config = dict(
    n_kv_head=3,
    activation='gelu',
    qk_norm=False,
    attn_scale=0.177,
    init='normal',
    init_std_down=0.00216,
    beta1=0.95,
    schedule='wsd',
    dataset='wikipedia_en',
)
Each number is 500 + 25 x the weight over its row's rms, rounded and kept within 0 to 999. Layers, rows and columns count from 0. Numbers have three digits each. The size before them is the row's rms in percent of the matrix's.

# down: layer 5 MLP down (transposed), 384x64, rms 0.138, rows 119-138, columns 0-63
# up: layer 5 MLP up, 384x64, rms 0.149, rows 120-139, columns 0-63
down119 128:453497494548476477515521457500513495501499486504480562484479493534498511445527505532457500511506555506520447490522504497440491510522524487494534509513531506484517508500492519519474519534492517
up120 098:502487532513484471511479473474487520462511517500485579473523512504498463496462519480514526511518515489503486490468510489494452528465491473520537513475452516536483443527523479499519516517495473
down120 089:531512489508503542522502511503497538496500512531511485490522507479469527552418502474490507526518466496497551479440466502526539487509508462479515514522471495510500490488526535462481500507503485
up121 104:524489495514491516513543488529482505471474495523467450519502470494539494523475485537502483473511540490507504477538478507463511453546476531500482501496506482499483576499536510519456519516495511
down121 111:514497523498511556538493496497511529545483516500520544517530518510419489472498502483523522543558469503477502480479505503534492517458488497509479508539503492499485463502522513490469464515493506
up122 056:483509517509471526511525457493521557465484527497460488517507485461510515510507501529481497512534466500508486520549480530532477549521486543487515547515528499487482489525503506489481505521567500
down122 054:505520545500488520502476475470514539484479515474477465502504504465536508565502535480520464493497469524486484539493495502514476540498451524448523513505501531508477501482521498473496492515560487
up123 084:491542551499481530476554473435490497493508480458486533489470516530525493513522458515471500536489523494508503495506494505478521511532512504502506493466518489514501561468480471475491532504510459
down123 071:471507489535509491469481441501510512472488505482490512500500529513526498494549501513555535495511535488529517509513493485483467502526483517517474539525506504500549506471453557502550493545509506
up124 087:503498553497499530519513471469536482515472515479483528484443496514465486478482491469492492507535531553505505524564515484538504548501514529490458511489530478497512483530493482530502512507483471
down124 097:502482532519507517463520487477541492536475485513493494467495496508516500465502498460519565492512532529508531514545526522549510516511526489498479507513513514519536479524513468573540500521502505
up125 054:520474509462498484507509509498514513520540518520490520508516487479533454500503498531474487511521515539506480448542497535563489501505512539541538529508508483507501501578532507480493529484509496
down125 058:514526477513515518531492514537504546478541507498507522524503449511478490504475529542527543535481484475481527512476554558515462506503499509496479528517478523511470475462500513530507496519519530
up126 156:501481517476497472547469488517475540512480490478526503502437535533482534480481511468502515472520468480519483521479508457531488517479477540546479519526507507520485437491497512492489468493518481
down126 148:461451449517466487500499530489472487506484498472498524490428541513516503435485493520503493521473500507490514550518489477514509515513530466492503483514490519449488482489532534484505495540498497
up127 080:488444482486481437521549501552497553520537511528495474534503494465495526476485506504511465498511503510519472517511498493541463493495499517507488556518501495500515484518501540494488457516532493
down127 094:486530517490537540520482512531512511475505518479506472493508492523468513516543525520540502537498439508498515531506516538517542533513492508483501513487500498515515508466484525536573540535508514
up128 065:508533519531459523477555502447543504502478488491488495531510497478552498533485522516473510486495503484498476520549506470507491493515496525506480495448518513505481546503504475499445546495505530
down128 080:555519481553506522533513495488526485550485510503537489497484493496499474527542551498497496503523530536506521520529553497552505511493494550511502531517534523525515500507528491501505503479542523
up129 098:475481539468467455516536509466507524473488498497504488500503512497527552494500429480527472496457484456503455486485520487477464516516469498495522492501495527497513504508495476525517527529499556
down129 107:458467535481480469501496515488526525478489491472513441507482484482503530493522455474470495506475464479535456512476514479472458506499494507507491478509517537521519514479470482505557510508530549
up130 040:520480514479482507481519465469473499493504481477520529482511558521513471574503473509507508518469494482472490499476524518491507503514513549490516502490528499535473536459516517449447529499515476
down130 035:492516496533527497459484547518528529481497487500516454508556479498472481486489514511508478544507501497498522517492487517522505495471470452482520498469492516516536498488514512558582491528500507
up131 051:482500492505482462502485495469476468467467480463475471494499481462491473462484464451523485468475498512505489525466472473483483512502442499483450483499484472490492484452467477538480489480498524
down131 033:543454486484476534494483453502509491507502520502496507503498494536488476524518525488463472482518470454487504471486474486481482440463535492489511506491487537462487506525474519431480490489505459
up132 100:491517550506523526540482526472492515517507512550495493499482474516475495488489501515447494490517492526527546516485462476488510552520465560511535528511500500540462502525493491488528496529502460
down132 107:457520501561532509521495501475490538516509502551489518515519467488475477481493503541492487467488533481538533511529445461488486493523454515473548516492489502541473509513493499511512518485503476
up133 081:520492514482478490542486524539512497509478526506539478514466484529495516516509547464524501465541522506498529521457538472523485519536512498493457473481497506479518499503462549531465461479477513
down133 074:467506479492488516489490475483480503525458467482528468479549512461480481498498536495505490512512518475470532492448551515558477498509501524542512503529523496522508479489520489492557512529537518
up134 061:498484497482465477515520523500513535512528441490523513494478522446487523481532465488515535496477518542538506543495481501463504481527529533501527502502521485505512494465478531502477492466500565
down134 067:487500494510528518491524450532481485496515525485473444500528452503507505490512497530504481524470474550506531497528513519540554533473526509494487543495464514534508486482532509549516517497514521
up135 091:477474544502523509502517549562468532500514484509468525509507514514507523474469538512492459467497519510471484449552502497527473517486515464498496500550486481473468501494502487526467486469511493
down135 073:472490515519511532508502556553455514528492500499480533472469536533460512507495527514516475472521536496484472492521539489488488545511512462488503504559496480494487528492461486514507473465511492
up136 149:467481496493525460489501523517473509467510514535484532526560500485487466501485523502537517483516456471486541462525498491507477476495452495518511534495510522471466537520502502500491549540517532
down136 142:472471514509528495484500462511487462511521515474506484489544518492542485469531506555518484467490513506514499494473452482513530503538491464494501476486534476491458445466532461483476522512469498
up137 122:497483491464494506547459525510494472516463516491506484493449490530507476532532494500509502464547517510486545549533509500480477481544456516474470536495539484493465537520486495500487522498492485
down137 130:498499525524504482515477490511491441504488507530492473501491482455499450527516553540516494490564532487512511532540539520488496498528494524491464490509542450506485534505511521523529485505497518
up138 074:481475503472485495511532521533500500496482571537465522470504529453511502559496486515493490495517471489507509517518437493513511475518519509501506498471500536497505553551507484507487524518462481
down138 077:476514524509482491583494501525475507469499525497483542509499519492459482507502527505515483502538497532548485501488491514495526506521449441504474534509495476498483518555493483492495479491452483
up139 080:473487541491469457537499476521498511487448530542467482540509498486513492517506492469497484478514541483449495505511503471497452530531463502508491508490524531497475508515504457559495519524488516